config.toml
positions = "learned"
init_std_qkv = 0.0198
init_std_up = 0.0198
beta1 = 0.95
warmup_steps = 200
seq_len = 512
Each number is 500 + 25 x the weight over its row's rms, rounded and kept within 0 to 999. Layers, rows and columns count from 0. Numbers have three digits each. The size before them is the row's rms in percent of the matrix's.

# layer 3 attention query, 320x320, rms 0.0918, rows 128-182, columns 160-239
105:532486480492504511522532496526457474480518551472529493544480532516477445495474538474477487497468519458505510501498485497502525524511547506511513486515536487541472505503508522489470496511475481515501482517512481533502488481500519463472530450
100:540488510483562483487486479505524492485531490516487501450533550454539522528521498510491489501488552481448527491516462498518458462516515523501522461515458508548505554516503553475502473464508542517521506495471504496528470515497472451466458445
099:496525479498499537513496508526537527470479455476488523501488415516481499492455472480521498508513452513521484520465531531476435503533501467528470494486523497500542486511521520492494541492479528521456510491515529485495526496522509478519521500
098:486500519472499508489526451480474541530502491542491503523501500493519505518493479520499487494551499545499517562492472516516534496518483488490491505473494567477491523502487486484460514482477496547468499513533493493449498494491447526506493531
101:530541452525512455537499494522500494464511475496533499538498498524461478524509489534484477530529478524497517531470517514507460462485521527483476506523506482485489482488515467523526498506476447469538499492503531516503485462498498454497506552
106:475499468501511473486505497522508459539498528509489496466502515471493475501530498505536512509488482465482539478539483481488474497496447520510524513440488515487510489497524497509517556509501515458522508513520543511493498447498455507538455483
102:498477514495519508517458488502508480527494525526462463550519504458518478507521454467537488464519522462496503487483453489477516503504516448521479526543507472536542495445518489473563451487471519487470542471489469477475478469478522522469502490
102:516495506521488509470509515472479492485492480514524530505480506482523490460486496523513514472515509512495494520530483512505491542493528519495500507505501443494495501508496469483471483501482492496446492474465482507553485518595548505489544525
108:500521564498539494492530509512473494483486466486515479516509510539504487492505501545478506518504451527496503506526493494508512506506548487513480495465537507516486467497486537506527507503527433456515528532517477434478488507492519525510486525
099:492494482515436525523481471521493508498503500485489488481504514544509520516533499494485505512512505485551510486529467469465509534473505529488509448534493477528484499500516454487493511493508492513484503479483502481490500558477510461548448540
102:517476467504506475523505481427480518518503505496492482508497513475471496482548507496521483512481539509492495508512513521505560515507474530485526522495490510450467470526485477514505517530524508495521498454483486524512503484487505537498510477
095:505484487487525477511513447526546478517521498546510496505476479506510513510490523454491505527510505436479509539480522517471455512502498506513479551510511494537538496504523467445508465464493507509525508486491538508469504412491496470512461560
100:448450542509527498522477499542488515505527491498491485476551490487539488564536477551500522552505512507475502481517524483487525516493480462576470545530478501517487514503525508519463521520509454514512471487492530491526510506489536506549511534
102:508499496490493545475473464550527496529523512515499508511461462515495542484522526458489499499535458493458504532518480490531479524526500485494489559494499520448454473494531516517503521485428508466524484502485494515468487490525519472483516466
093:486476523505509523468506505420532489515533520478531496538507485470469514447526516486518464467508527507531506507486502459503471488505556478501471516516502540504513456511452529477561532494540455500530509514511520495524513465532477437523505466
095:504499565556501488499456531499498511474497536459515500498502482506505511478529525459537474533491495510519468471523489463509515528461472528510503523503471489510457502494506488515448509485522511493496512510527555515513492516500515515520518505
108:468498481478498476511467471516518507502517472491507545503492521494468493526509502557508557500524515450461509521490452489518475499504493497510450481529525504498482526525487514504478513477506491488469496465497531510487472519494482518484449481
098:489491466509566452497489504505513513496448534496516517514500527502538526529502490530485514503499523474495479500496529485498478492500484495467479546484488416494475521477498518502552472482516523521456489529512523519477513503524463573494512547
103:468497511463509483532502531507462505479490471512514486515500506543453474466483492498513527506493484500488496518527547480502498502490501462472493534510533522449509504509491522520510508471450526462498481515501541513536522536552526491519490464
101:491497512484517500497487488498447503467488496526513488504530494506540515514468541494462461529470492522489448499490534510543454500495500537447502477503554532465508494477483555485461530534489452560541517503448516495451495497513488497579534532
095:522506514511482498534490512502523452451552494465490519505459505502461487488520516463510513470513551496537567477489521499530481524484516499498470515507509552505497485510516471528507542510509522503521466512557514534488478452519489466481480504
096:526494467491462503478522583495510546495449510468493504519481492473499463476499513460517520489501474502498490518558522510471490507485553505501527527487545535563519518457471487518514466514487458517520512493489510540445506505500479532505519548
097:461476449483497492500480506494524498515506535509487493521506541509492483498523504446479520527522512492524525490500513522481497570519467510490534504495523495515455526514512498515532461471496466526508487483485506510542489448540507490502517476
099:537505516486528480515510501516482502533481474494519485500512518514480544521531476452522506504474508500496457473506496567444495496534511509474484554502523493528498507494444474485484488467506487583518438512514476484506491489518470507475461494
098:520503507520514523553509479485520499497492496501518513483486486528484460498533534445527557519482518530529504471492497491500456516485499483474522543461497483488560471504532471521519508537464477501487497483505507532539523460516454504471477506
102:476530523456513519518461485465448492508480473507473505508521534489524484481500437549465495492436495500527516506493475472501449485490477527468514494514495493499479488516470488500514535478490476521500525512510491502483485506494509523470547499
106:493490477492538477482516493458498479511490506526497486439507506503555526520488482491479501459460473509486503504484525541520524501516516517511486485451531502502465469464501459491499459522545465499442464505509492505512539488483534542544530506
108:524519464511498497422499507505524472508503529506438504515506533520510491552516500533479517502489480527535521483493499517550497483499488551491517463433500488527520515524467491498493515498492486502491536503461432471509482504524509506493513491
108:492474551467532488504519512513469508474492490539457500478533532477486521482532461517472540489468543514466500511520500489480505510475538519508468513443492538510489484489472465506487531531494478503508536516517520547512498494538486514505550488
094:506525504514534497522525468494514426519525469441485551496485556482498535546478469509494503502483464513507522508498491468528533501511510471471460481518505482549543496502508539520462498497497477490507465508456492463494526547479546513481467512
100:477515495455469549497496519520475495489486476462535488473505451497511481494435521437464531508533490510531481481476508532531477505502515487461503540511483479523446521480492486476523493469474511482510508497479502517505532483476497518524449513
102:503477529483497527435513525518509545467484555523491483461507488482507484484495476482506489522524513504431492445485524521488512515525478474474453519487510487547465477475502458527471505471539521483465501467489456535551500493489514520533468475
110:519493484482532470515515510515483519541464468464488469492500504499492514510470445497527557468427489442495534508561504514497529485521515473464532454523482486493483505464519482487514500486489532477541498467485494499470465530514536496476451507
113:514527504487482503534480472440503512475508451507514487529531494474523473516498475506468520499541523492529501484498471496485494458521457524527506481505493498509509479536534453566517487522474525527560542487461466463504518515519498496530527493
114:549476529488464487488534445490500528480517478505467515513516506487519505503509496487529526500498534512503479479482508480520471538504507483489495459493461529527464484490517512523496464499468517498529507489505495455462571512487488532433471528
118:509497464508481498520501519466493425512469538526538522537468520474484509532505523483496537483461506502466469497505523532489521469487477514504553462516478509534514496522495477507490492459510488515508463495476476483473507482491550499516503507
110:506523485509503482514471478488514513501489497531513436501552494503493513474532491509549486490469515504529503489510494468479490506483527540495525513484480505522513496569488486504539561515511485543530452534536536506488450525518458496481511455
118:500497501479427463500493476483494512501474532561486511439488517508549498488500488509475493461476481524575496484510479540501502468521529489461530479523502501494495507481494505501471481488481538502582488495482437499520488511498481465521496551
108:500466498532498495538515453510492472476511558491522482438504551495491471535510535479478519520474499486508500515531462521516547474496481529510467520549489452481479522485515501482496508474533474469540450486494497545474476524493454505482532492
121:449499543520540482511507518461516517495460486542506473456487520518542474507500477495503494502508497493478449494535490469501539531550458502526474492552559484503486468547545528514467506501449482453448486474492513472544492535464519470541507535
113:471509519526538479496499533481461493477484485524433535523478486515490487473492510491456452507517521531527534511447495495483475486489455499484475483550545525483484502527552501551496457548460503492490517448466491518494528473465519511493467475
109:478464469529477543476483476470443491485510559524506544521534536494502518497519523551520499469529493530507452524481513501491468476515510476481511489504531467506521539507498528476510513493530521514499484489483498521499525479496484536499529511
114:489483502518558506491470493468469473457493474451459506513476495494480506474483504453473488468460463491514523490496471536490543506538542516500528511535471538519519466528517462536525493498528511499441488484505481501490495525502514547495505465
109:473526497481477489501500497485490480505470513454526488526499514468570484490492524487498501527576484517533504469487476484478492523506477479516503500526536519525513525497505519448512455491527495452491521490512514503518507504505504466500429502
113:479517490518495529490513529500493554501476517519530445492486473522492518480499449459490495524475479478511455509465500513488535530501510475453484503501500512478523498478484484470496511514527521493462493539511500535511536452493526517469513511
113:496521486511499490510496507473521493464538572530472500531503525514555538523475460473478530501493497488513522491561518454498506490554448463493465520537478452461492479520528494542530544536508513493446480522465513496509474513500530499498500535
117:497498526461473504543533490516503492475429487488487497536525527445523459536524511471476507521526498484494519516505501467484485457454513493489497510487530495496561504539477523462464501513507484519487522519482507490570481496488510473500512505
109:506466511498521522510495551521472499498521550503505561500540494496471518468500481508526488499499480537470492480449515513487512446506495500465494501533479505490483499500503482540472521489467501489502506509503517532499438478500470505473486496
126:502472495499502512509519532535521518483504560526487541497530495461450501524491483527517509468510485520519505484489484579514486500470520483506494473448507508507506524481478524470503545464490485503480528503498480504454472528501483491512453462
115:488535475502481486498497549505507520514495487492507471468493528486502524505560456476520541503505503505474489540514465529524530523452473499495526522478532518524497497478492526489526459478506496461512492546490549486509521505470540457537520462
119:479492515513544501441509521491526494520494510497478502521454524508446465489480500533505502488504507519480484540522486495561477537500508486463565476495500525516508515526511489507491457537526535493503469466511514518488460476465458539488490511
110:552480492521527483513514510469479485503491434542517519495467527503486462520504477539490533526501518467526497512501515526498544537474442479495501516502537533481467499488527479509507498522514509515440465495474481517518519494522509513463491530
108:503479507492485510439552455504498532503470488514462438483470450501453493469455504472488517510449501529480502533469436503512482500504513474444499536520455525481493466466522464492509529474505464499451517507520512494505483477525494513483509496
111:467461471482533516509474486503490477467533529540503511504478468527476522490483529510498494495519487497486491512501487518482525521491481494516475475500502493504488489525502512546487524524437482529487496448537488493475525489535524492478548515
108:489533471506487536516510447562518518473506523533468505509514498474526440502514489496478456497508490489496459482469471454529552516475519520485474531466476538467523521525529480539521528473481472480517512506571484487523494481507523493511504479
# layer 3 attention key, 320x320, rms 0.0887, rows 128-181, columns 160-239
109:460470533514540472484492511485536516506476463491486508481514540527544529493509456512514457531487430503442513526510516481500450530532458527466527510455498509478473541480467505514551529500480518513482499514527538507509522511544480492511465522
102:483516519521486496483495480512487460497503502490514526525505500474509511499531481527478502516507518492494479468490508507473470457483518515523497485507445473517521465494502532482502515500519501444521477515468507513492540470503512525457517518
108:476532524512492507475491497518504533515544499538501500520505507497497481475502509476499500519489491459511516505454477511461522500522496485438514521490520476450507425507494509474502463505486497499510533454513547516444476469521480519479471498
100:520491480473469501499495455502499496481467443475513508502477495523499508531509511455514483540487478509481533534493507480451515494478508512524509483519503525539440556493503488485515466444542495479462538549475487512511476458493516534512526439
108:499525545463491523465470487532473476449509485533487442494507477486495478476522501520498528501473526461510453490537508498520445479519497501475480506455504546511490509521492469480516487505528516514496519478462451481465485493482515496531493518
106:495473492479510538532501527480469500515480512490481516489462493487466521437494426484503564496432509541492516484493466488520502500500503525474537494503466502522513512450518501502474484528559506512513463509493529493481475525476507443457535468
098:462515511513498531463505483539495488487512508505510501477513482487452503503490476455506461509481528471509515448484490509515517479502526519492489454500452466505506524537497493481498497487521530517523488499516542532490458529476499489470500510
105:496515481494461483525501438508544521492514494519485557533494558527523475543480531514567526485516505527494514508516519555524483502490503507504480483476501472536484549484507523507488472471506549476534532465462539482489485548506495506501499516
112:506489487545467457538515515485536503469499504477526518520508486470463541535516486514471501496507553493493499483511489526517466519504485538517422532502509466515484536485539473500495514544515464512496466473453472509454482520504499500517505545
108:498495546493484517526528492493531482552481494544484500483534465480501485504512524515528428475550478488507465498483533540537518524527487476551516478504500511532523485531528471532473478550507504529468502507461481483534566493473498493498526474
122:543486515483504524538514513512492523532508499505499508520483502532488502497480477510481478493496533583487477488521532485514518504470544488516499476518493510461528511543509545534467522518482521505505520523518523528523512496464478467459531447
100:513509441508518484472512497492452490494534447488496498533504512503456493508500507503555507527500499507471511477504503549509524466503514516494517521513484540504502522480477486516514495558488498495526486468493503489466500538550458487486446495
104:506491493537556522480534516550504492524466508464536533501495518500447498484465507506457494504483447508465538460501519571521539481477506473516525490505540482505519429485483519489520457542534505506488501499474550494493535499492510439503522509
106:526542467497465493472447491485472499509490483500484488535504532510520512478512502523478498456484484503503516506501494550553495521483532528473528523473513499515516511493494491512490483496511527514459471511507478418493483508502477444524479539
100:543478499438454502491494465539538532516505516435523533496489445514515527481515495498476567516505494513482511507520528482537513543522521534522491462493516477487442503464517486502505515511498500514508484473478502517533502502480507496483462487
096:486475506505546538526527524473504515488508541469503502490548499513484477496492498531525530507529531518468473549480465510493517490496480509544523555483510464488497468473516514510474470527491537500519501490519499517484520541482555484473552531
107:523520513470437481500487469496492490481537519527532481476505474483523466457503495539471512478492508528522497530505527501488478543519474506506520513514508490551477529488467484460506514480483473533493519484493508488501478483502470415514559483
105:512467560555451529520545531485486494507498494461518509499489474487509468501479536509501488510486567511516539484534502472499501509514532537524521467573459510491524470531558569475499475485564514482517485468511515501525515535457504483501521493
103:497539497496519435503477498496515481509512498499514503502494475488467537507525504437491482475452493451512494538573493497517476455511497483494533494513516481488525520524497523517528512541510483521518466526493511513454541565480484498457488480
106:464468533476545469476488528486482543518492519503506440533513455524546525492504544462459467496501511539486484503485493519467545528527451493471508521510523491513518448503516489500483503488518512490551476537505493534466463490512527476526500491
103:472517502489517533483504512498529504518484461508519472522501521478449531499513450507505521505504452510483497487529497520549513491498485536478523490512519494480480513503486513513487500516464542547519497525546509445497531519518466498483460518
095:466501496503513465509512486523491525485527520497495501497522488525509516479510483472510515506531529480509576502527496519447519475495467507511485457530477506448515443538517502485514519503478503478577456493502531515505511485517510523521465520
108:467520510496513514486459479515500564485503466533503493539471502495523495492510515504513498475522484486485479464468503475485510528473456507502490484495514544466510506537456486506503501466481537474515493568494505514475500506449468526502530539
107:468494503529517508507491526526455480477489470545524473497524506445482491505477493480481439511508474489461502501511513505486517459490497525501521502510525489507527538449519530536495493498456454515486487544503472481491518571486514537510507520
097:455468516521477504505495515516482442516485502501481535523487514479489530513520450478479533525473526474498515475476422484497535490508484494533500514530495528516466521555519496534483499510470520499561484506506506495500479474523544503498496500
112:466487515424444511458465529491521485504488460501537509536529471494488542474480512546469550522546513518500551525507497446522478461469535462517475512470488507494491517470541487456494489505528514494490450464503495522485535530443492563508483530
100:518488480512555474544498490471500521463504493498478530515522508517522461543471527435489503490508493484458502534494474523446513508537509530516549473495541495519529542516493466500478490516503469488558490539470498508493499480548545497534505510
113:481487495459519507510545506511523488453493505526531482553502473490470477539521535527498522524497557502488480474469481510475520542473465500507475459464517478529519533470528465464454501473479482474506457511462473471511486455516509533531478478
109:514489496489500493500521527489471528507512493458519494479501457522516498513534482513499473528478489494503493565537451521509501491477484535490506455479478503545491489496491505522525486478536494456522452531506495516512488491516499486519487513
098:506507540477459442471509462516506471525515504564503509511485493463502521534514534550489532529524468500515471518542537509511495490531455516519430510527509490505533483495509455500484491498511502491506482487473454497511513471477512480501501484
104:532484492487542495507517493511488509506538501512464511512479509517495507509536506484504537484542486510494525491501483441464497512461503557543481450552483520459549557468547484470512487468493531476496530487498481489500506506456492458523464467
110:521450500534534475490507461510538490496475503483508481525482545508511495518495499493520512511521466499511539519497558538460499506520478502496487491469516486508484522483494468512486518498517505518508501514477557544518508438552483486528509498
117:520521511475566513487501506527501504494514509518476523549465459499479491465520530551461490527528536477492514537485513456479476500470480508479491508470515539522481481572499548519464549506494505491474534543507538515520520493493495476502488507
107:457505523487556517436525496520503488521493476524503488507472463541557527477508496492445477465517456477494492454514548474489507513557525454506491512515478509502489527507525537445494462497492524469485494489512483558493494511478495521513472523
113:490539518497510499463488530493489492522481476519480501495484499522504493524452490487477474485498475435502468476519468521491515484532512558501480468505536510494509474473543465502507505513522482527482520454512530532539501504466464492504507474
116:530498498494483539475504525544471546482544504507457480501554488526537495510506488502504466515528463493550526475497460476490493502494482507473486539461492486468516546490489470488512500515499484501507535492510481505510507549489491499453504487
115:522520478484460531499479497504469505518498512482469527500485516522535470531512522480469516553503475537498503502520457528466513473476498466540496478542530497504474501482499462517468477506435516518496510507508480472490509520464554475494490493
112:453515542505562487451511519514513517500480511466490510525506502496523498558502488484525539549526481511477512514465495501523492502478456515515483502491519525475494477521543528492503502474468490541492495521524479491517505495539550496494554518
115:520530491461515505481448526505462515491497510497497485491480470545539519539506519492515497499511490487489519496491540496490504524482531529528560527516506517483493469516459526487494485497493499507494492519473474478469552485511564481493470508
113:468478476492512452530498500519465499576514517422516519486489505547502481516506490492479469492495480475510537473474499544497483520513498506513514491495516523495527529498522488496506472521517511510528531494512496459541570487540481538495492501
107:498473504454448532455509484499508531509522517493551476551540545485481476472467481511546514455520477537478520484532503501513504525524541451506528499485548495455505524477520504491479545512481543528498495535521539478521440530462499495523499505
116:482559486497489483457497502471541512538461501478469514499512497496473464477503455499518506492505495458500504498502497488521513485464496537469539506495490498491512432498496511504474510518526524499468506510525500478517466526485502464464449464
123:514518530504483494506483483473550533504477532549478508488516497509488481493471491502525483487489528506527463500453506521459496484524462507497450493500531524479472486494539491524519504521454508513523537492491478464522465539533476495518483527
111:442487466523483515493488497502453554508461509514479544509536485516493542485513519512494480497416479430474490501519509524481495492523520497522530512457482459480512489475542466526445517489495534564512510516479481459516488542523488538491514490
117:470499514503481481484500465440496482492503488479442486527489504529468527526481505515509501472510528507477545490525505473509478489524477502466427487502515496497474544507527526555507467504512480496522521474501490479476479519497475532546483488
106:519481475482513510487483519520513492533474468505474502485481482484515466496523532509490477464567502518502478488513484544517465522531501499429539442507480492477463541498468528468512493526473437508518517485521487477479520505511468471507459501
117:455491493480448542466524485483477458523536556532449542518480506494483522479530509503532451463482519519487469491518486495522483518518532506499482484529511518514456516453495546527464499515541454515528505469523496492468487520508481504509525498
114:509524514503507508482515415483502498501452479462469497507539483510492483497471516555475506463479503448531549534497475466463494527494514496485503469523466454504505491454498465451489505533513522508503539513506482490458498513466529467503482505
115:494476504497465522486499516460519468476554512464485489492505528508500550489541504503521489480491464520442493509531489531472501493525478518504503550523522519492509487525498491488498486529519520515525509522515467501514457480486459487479550503
111:501517501505446486483492463511510471473507519537512487482490506530511501508452485513496521472494473485480532451522491511529495491545488515531478497455474505476477547509506483506480496525495504520479529505521493510520503534558453545453542529
108:529526500478513486527467519478477503513453494538453513512515525476506522473512485541508514500482491522490506499499498468546466476460524484510472511454534488471536496497460502495475528483524495476538546565503513521475499498532506493500462500
113:493502514494484457572494512492544506510479488466500489501496545488479479492466501505506489471499441543493490503490464491513491482481515483557518522474536465510483478520514484524537524507504494486546510506502533488478495474481507511549496518
112:519488518543492495522463501509498485486495524525480539552545504450458539520526466477511475432524521520535528488508525519488488485475516505542473468479523465510510524475480527509502522483483498476533493449491509492539472495502458498525504476
112:475546538517508481457461541470491495517455486475488482454476537519483481553491511469488498487438499514494514472543530524518498516483477483493525541465475498463524491529469530478509469490516485476525495551499508538524539465470479537537466503
# layer 3 attention value, 320x320, rms 0.102, rows 128-159, columns 160-239
091:524496524504491484464483495543480491496479507479468500491480539509436487542543500544466489501507516519521484476493537476459439498508474498475492519468527494505520522486474484526491483492476474489501550509468510507488482475509534538495530514
089:517511518502467481514428519489500508498463480538501484477538457566524477486534509537504492518505500504488503516457491484517515557500503520524437458511481544497490462467487435479498505458481509445486509502512509505512509502485519527469443541
086:497511502506505431480529480508537497500482508487510492534475517495549488526524493510500456513499528498495473504524527478489505541508511490499519494523431477510499504526484494521491530527529475530499491540467517551521501501520436504496482532
088:497466493462480520537514487465459490506511521451482530523525509496503520501449493498487538479480475510524498495510559535479488490475485511526473483497521500480501476490510493509490487496502541529473526462478470446480520492491503543499537487
080:512491490519522505497494532456527506509551509509504487501449494476473475504513477476489487485510491510533541491544512500498531444476508485466500526522525451515497476503496517534494510486430500496492445478495501436474516497477527477520528561
087:479484500525525520473508555476500483496518472477496512453515538493485529472507496518506441478476516493459506496538460514469504442492502509498516547501456514442504510467519512494532531523474459510459522482511493480511542489562527470482492498
080:578483526496492534522536525485484508530492500505529466517485489460488500553568484515479514526509515493574491477470490512482511477519536505507468518522480436473490439538540545522424495496468485502530546465496504484488518504491512512497480474
083:491533522456504511518474491476506493505502510528451542513477488518511483518472516514550511489502465516502513486526523460496511516461493476505524539509511503450495472543518511548536504507519527476528513506550472522484504544506491496507543505
079:493483554499492486466506505517519521487521526532543519477494476539467533557485539513475522492483523490526506494511498492518495483511500492483477497516545477517488465480516505491503460458481463489510513485475488504508494499466498516494507507
088:498493527472520489484492539558510501505550485533490538478524545492464516452497480504486535478516506472516481508481511520493488518500486494499474485486513514495505505493485445478456450477455491510510477494473525488484508501515494496520476506
081:524483518543578481475528509485481488510525494483481476483517506475479503479496547511521518490498492469503475530466526490537521516510475488487489480458520497521500482521466519483537501488539490484471471501528523524468486497481504480464495474
082:494494486517480504510518519532500485514501536502498546498466513488470542535497527489530470497527518493519501455499510459483502507493500480519517509477488479472519493509477542482500507496486487482504546512527481474526492512469478509483547495
088:509532489493463491439488488479518523491429486489509450511480471513511476471490494498525495524487512508455511478484517515518518485485527497526493512509533468536499515522493525525534504514493468526486472483478523493464500495524494505549517522
087:507515476526511502470519496472543475479479499493476523498449482476515492503488493449511536461507559495497498496523506440506502515485518499464506504477466463503488483475528524499510481554502533480494529502451520513472470468552520492514485507
091:499530456499542541498506499537514490541513463487476545493491516490491521521443477512514457459502494526489500510484497480512466499510482467541482490493493528509538465496501467477535525494474443457500522516496526495513510479469508496487527483
087:539515524517530481483543493503453515491495523467472524479492491485512494509490466513498491486481495578489551519485472510435492507501503480446506491532532537527525509493482439531548467505544507520537509518449513489502480511473478495506529496
077:524501527500508496515519528505532553503443472532494502517493511497495479480532486516523509532516522523494455490486444464527528489488500489503517502578526517502541508463497500509512484468459530514479510503501507546461461507532491499498473486
091:495484494489511457505497529562462487538543490430488514485476500518500474515505503491487534443513489526484468519520508488479483501452511499498490453488482494535479513534511466517497494527599514514488539496518466536510466545472480526463493505
089:533528498497466484507534527474494525534512484490470493491450492456534509524510539496490502538498458537530517576538519489487547457524481484473527511549494480517500510497497464502462510481506482506483512538520427499463514508466532476487532492
086:523479527486490544491484528456505465517518491547537462541506511511472550510521520527519492511517498508507512473550496474448535438495492473496471530493510512465503526524519517497463501476487517511464525527520512520476515466465501530515481532
092:501507524509493498520507496508470523503509492534506535498524453473500506495479494516474530453505474477457462505471473466505506512505488498479537512468529523507510499511516495514516542433492476428529495473523476537470501514466492476513502503
093:496481534500504543485486512477487506531472501467491518503519502476500534451462464541476489481494536504517447525522478538491512559507508496548517483489503472516527487506544466438495494490482532556479511493508531493486529479498480521484486485
088:495516522500478475508491491488516456501553503514504499554513486464490486446491492504500515490525521477490467492458512469482475515549479521547483510511477490524485590511499474457472503463495482485473491523508498500508493524509481495488493489
083:436449505496439506520523497553518518506489503487487513507452517489470527462505506499509544499488538473493547499508512534553511501496485503489454423516474509502494523510537494529523448523535489539517505475506527556509491518505486505473486512
095:481514540507556499517476505489460506462461485520499473471463545481518503530558493521507487505514479503508497519520499493501464499467508521438495473474492509468489508514486437520504495513469513533492538509468455490507495498498510467512483490
082:527525482453470505531473483519523472514511534458457477495488492514536456497454490500486452522499523482476524511480495494478497501501524486485478452508491566490530510535470519491477548508505487516478498517536495493465520492446492511490481481
082:508521491513466483488469525485502483481559487532524545514513507468530465520506505498473509465528466469491531500523501514486456499474517519505473539492519453470524503502510536509512517501462486482454496493513496490505493519495516565498529530
080:523538493507538518507533431520505527519479487513474527491498449490477494494491523492567562500512477497507448492540490532521501481498486487493519525491473474488490491534532496517496498523500521502503529538504508528493484539459508503530528497
087:505465484492493486502506456498509562502535511518511490510536494519524453561505496467480486445525504491477520500525519503510529489468506454522530482501515492496509502454488502534495477500471504517490496514461510508494505543483547519494527494
081:489461478524509498515482577500507480464510492506536488501491505492524529484489499495486498555515552490506545509542529538502454511477517456493516487484459447528547482543509500475535497486482507504455464504496503507499491508503468457474481483
086:496505484513497511531506526532569465524509501521482519491543462509548466501475509485480485496464496484474495469523525466521523497542505550498513498521536506536523482492475493502489515521491496495529506515503470473531545520512491463527503553
092:508498527474531501505492467527476484501486506479531515476453529499483486508485515481476504483491493513498482557511539495523518502476514492513447453475502507524481506527487465488491481508527480530480477518507529464499550528475489520462505486
# layer 3 attention output (transposed), 320x320, rms 0.107, rows 128-159, columns 160-239
087:463509481462495477485539504494482467488465486526481501482511524463519475554510443504520571463447519514493493510503501569523466472526544515540510542507494523496505507495514477507519492512485513557493508513504516478479473443488478501488524518
080:531504496511527502475462513538504479490520478523477504486520505490557526494522483494504509507514543541499468526489464529465478518538488530489500526513516521512491467481544477512467468526458505524489526493495506487534513543523499519483495495
087:467514465472478571489460446534493475505544504480507463517506476491530540497473520454505433510480488514514486466525504458531495521489524447533483488472513491491505435510485507462512532515494464508460502497509512449482472498458535493514532522
086:502483533487483545471485484577495506488507423516505518495481480489499485528504477520481570509538470488458477522468505496526484444493505490511454515493498550465530508508486497513482467467518517482460471525486510521533520547463466525486468444
083:485467484504522482501485492503488490491517467535517513557465525530538486487466512478454500473518496489450525482433569482492517540518474491496489496532466478509507533453505532456492497479510532473465479491486461516485482463501491512468482452
087:510479500486482517462483477485526519541480481466506517486508520535446454514517484474526516489483505495489522489458483501492522500508524513486526462486526500479470490516530545511526484497525464457488559475451504498489511536489497523495497456
082:484540523479557499528523518527516512533507500552507527520520509455486454493485491467538494506519490493550504505496527507498539501529513462512521452499492499493528519488449435492505466517488501526465437501526508475529473473511455553489473479
086:490507492560525479516515500508510491511499477473507492543504549514467490521502555504484484543509486490502510532527500492545446488490502425531544465505486477515504535479497563525515506543467512491494529476564492472505510529476526497538460476
081:503505487480553488524473520474517462477484507509527497476518483471500491463512507528480507483521536466540511545489489520469500529505472513554515486544511490540495540518457519487483495539512479495508511482521446501510479484518515467483522512
087:503513532514485538488486467495477495505469490475504492489461471459483489470500507532523490461514512532481458498506480486540521490504507464473465515512541479467502529520527515488490486463462477507525518452511530486502487507501485494480476482
085:545509512524475502471504494509482538512482480557486471497489497486467471500510495493492517494527493549504511429515490523478503536492482500481470521501496489511529514517508513532469546529475464480482538442526508488481510548502490500490473506
076:457525514508522514463486492491511508553462515536492471486502489533529495478500516502491518513483518469487461453488468475501517459556498495527546462515538491453535544489487488498454544520515492554494502544459504492581485490513539526480507507
084:514484430534479481519472516493516494491476504499482537493514530517524543479528473517466474479457463478472523488501504521473538543510470521493554476502532499493492518530501496467540487489487472538514468480535516545495505516471492529515477505
088:456497473514485510524516517529479491500558476501505446530528493549505469510482510506444494464508477511549464518491511499507498497484502503498518478503499478460495515540492519491478481511530516486558469475522520517485529549518535508482485558
089:528503501503498474493477489481468511454489540515525524497478441497518477509557490528494514495472475477485504511507506492543494467483497522488473485513509492499514491504483485497482483487501477520486487517477503453542534519501512509495498485
085:493484485500468479482500526532523482516478452487493503491516487500512485509441488487485500493482475541493496520483511531517498469491505498525505490480471527493528500476502513509481500481481471526508442512486497480470535503517499464542486492
078:516490479541467526514497553539498469467523513497502545518523499499466477489510521558508491503460519490501455502550486494471454503522485515502503489496494497482498525486472450474527513512519522503483559477505506476482507470441473504507520511
086:482495493505444530451407483503534469508478523484472484495574510511495497518491480456513522533519509483481472506537491536458513524511538530545482437490497475529499506482481504509487519485486507450510498520500495522518535447451526491462512501
082:522499515492547504483499525490504490539511483537461538507538487496500490566503510526530524483531558500492545481462452492499519496511490487487510504456493508460473504521477518489512498487523503492436496516505448527500431465498474536540501482
083:492476482498526487493511469547470483534529524454534522488517514529543493524500490498479523512522493493501455482518513481510528551540460502472510505524495521506509505509468495470525508534484524481513489480471466451499468502511470534548495492
096:502510509477494463506470464485508523476517539486479476507486482463472514495521529532526494526511515437513485489481492499512506496502448495532495518589494490512487515501507495457456498522496510496515499488521506512489460477533464492497498481
091:495459520512450495553477515474538514528515449469535509522486517477480497490538467510490441445506499477492520540490508467518469507452493511490512505489498512491517470497491518527489495496516481461522507521485506505561487529473489507521485497
085:507513528506510499519460463520449522502499534463490483475530557498488510483462500515520491522547483492479475498520535521575535494477486465521508485509516550495486471536510523462472509481548516503498487482477507523507489499475545481502478516
080:481494542502495526515505553518510545509490509478500491508473507477494524474501512511502496497482483501483474465486461556513518498495545483498535511523498493522477469498476515469459542522546512527479505474489467485513525499512490482459522469
086:509494516499491499465497538500481500502517469498527533516486498505497446505534508506461496513515468526482480525523512539520478493473476478479512491491494484520488483475492454487537459536501555462509482486510485462481542505521497485472469498
079:483477501479500490517503507473457554498570510523487563443532454517512512457457477540530526511497527513499506440515460457462474524503507509488483498529521511494506549497503527506518484499497515500492462510471504506456552554515497496521502510
086:483496490490512470535510519461496517490500511494558530523525535512474494516530528474507483588489512517509478507509518505530524495492528546548560527522525486496490507508498556521510521475441535501469485463470546512529497503542492483488539458
080:502510480512508542501463524514503501502534536484576529530473493509479462524493463548524536493518528502505457475489499502471526462481517472496542455480517516515475478526505492478481494513472489505517492508483476458559519511466500538527482495
087:508526500540522455549499521502480446469476483519483511471474488469490493500486451484530490496497513489493517521522493481500482527526477480499522513515493492507504504483519482554522515513504556510516503502458533485461525487488476510452452520
077:471488496475512498487460490486531503525518516496534487550428469534541560523509470463517511496462523498523507490488511519532551498523489518486455488515557501487521473471492502533517472522491520507475485505472477495510501507501491502516505506
086:515498489483501530486527491477493510492466468499479482481528512526505507515521500548549486490500510502517495489503525508495537544511522522501473562495516510472552503549495534485494493505528427505512492516484479504498530514515521504517513483
088:562516564507503520489516506525541462497485460486430486476544495514524505509474490517508496469528506532488531506469480473478497487544540445523496513526457435504500513473510523485479487516477499517491471507489444485523506519477528508475452499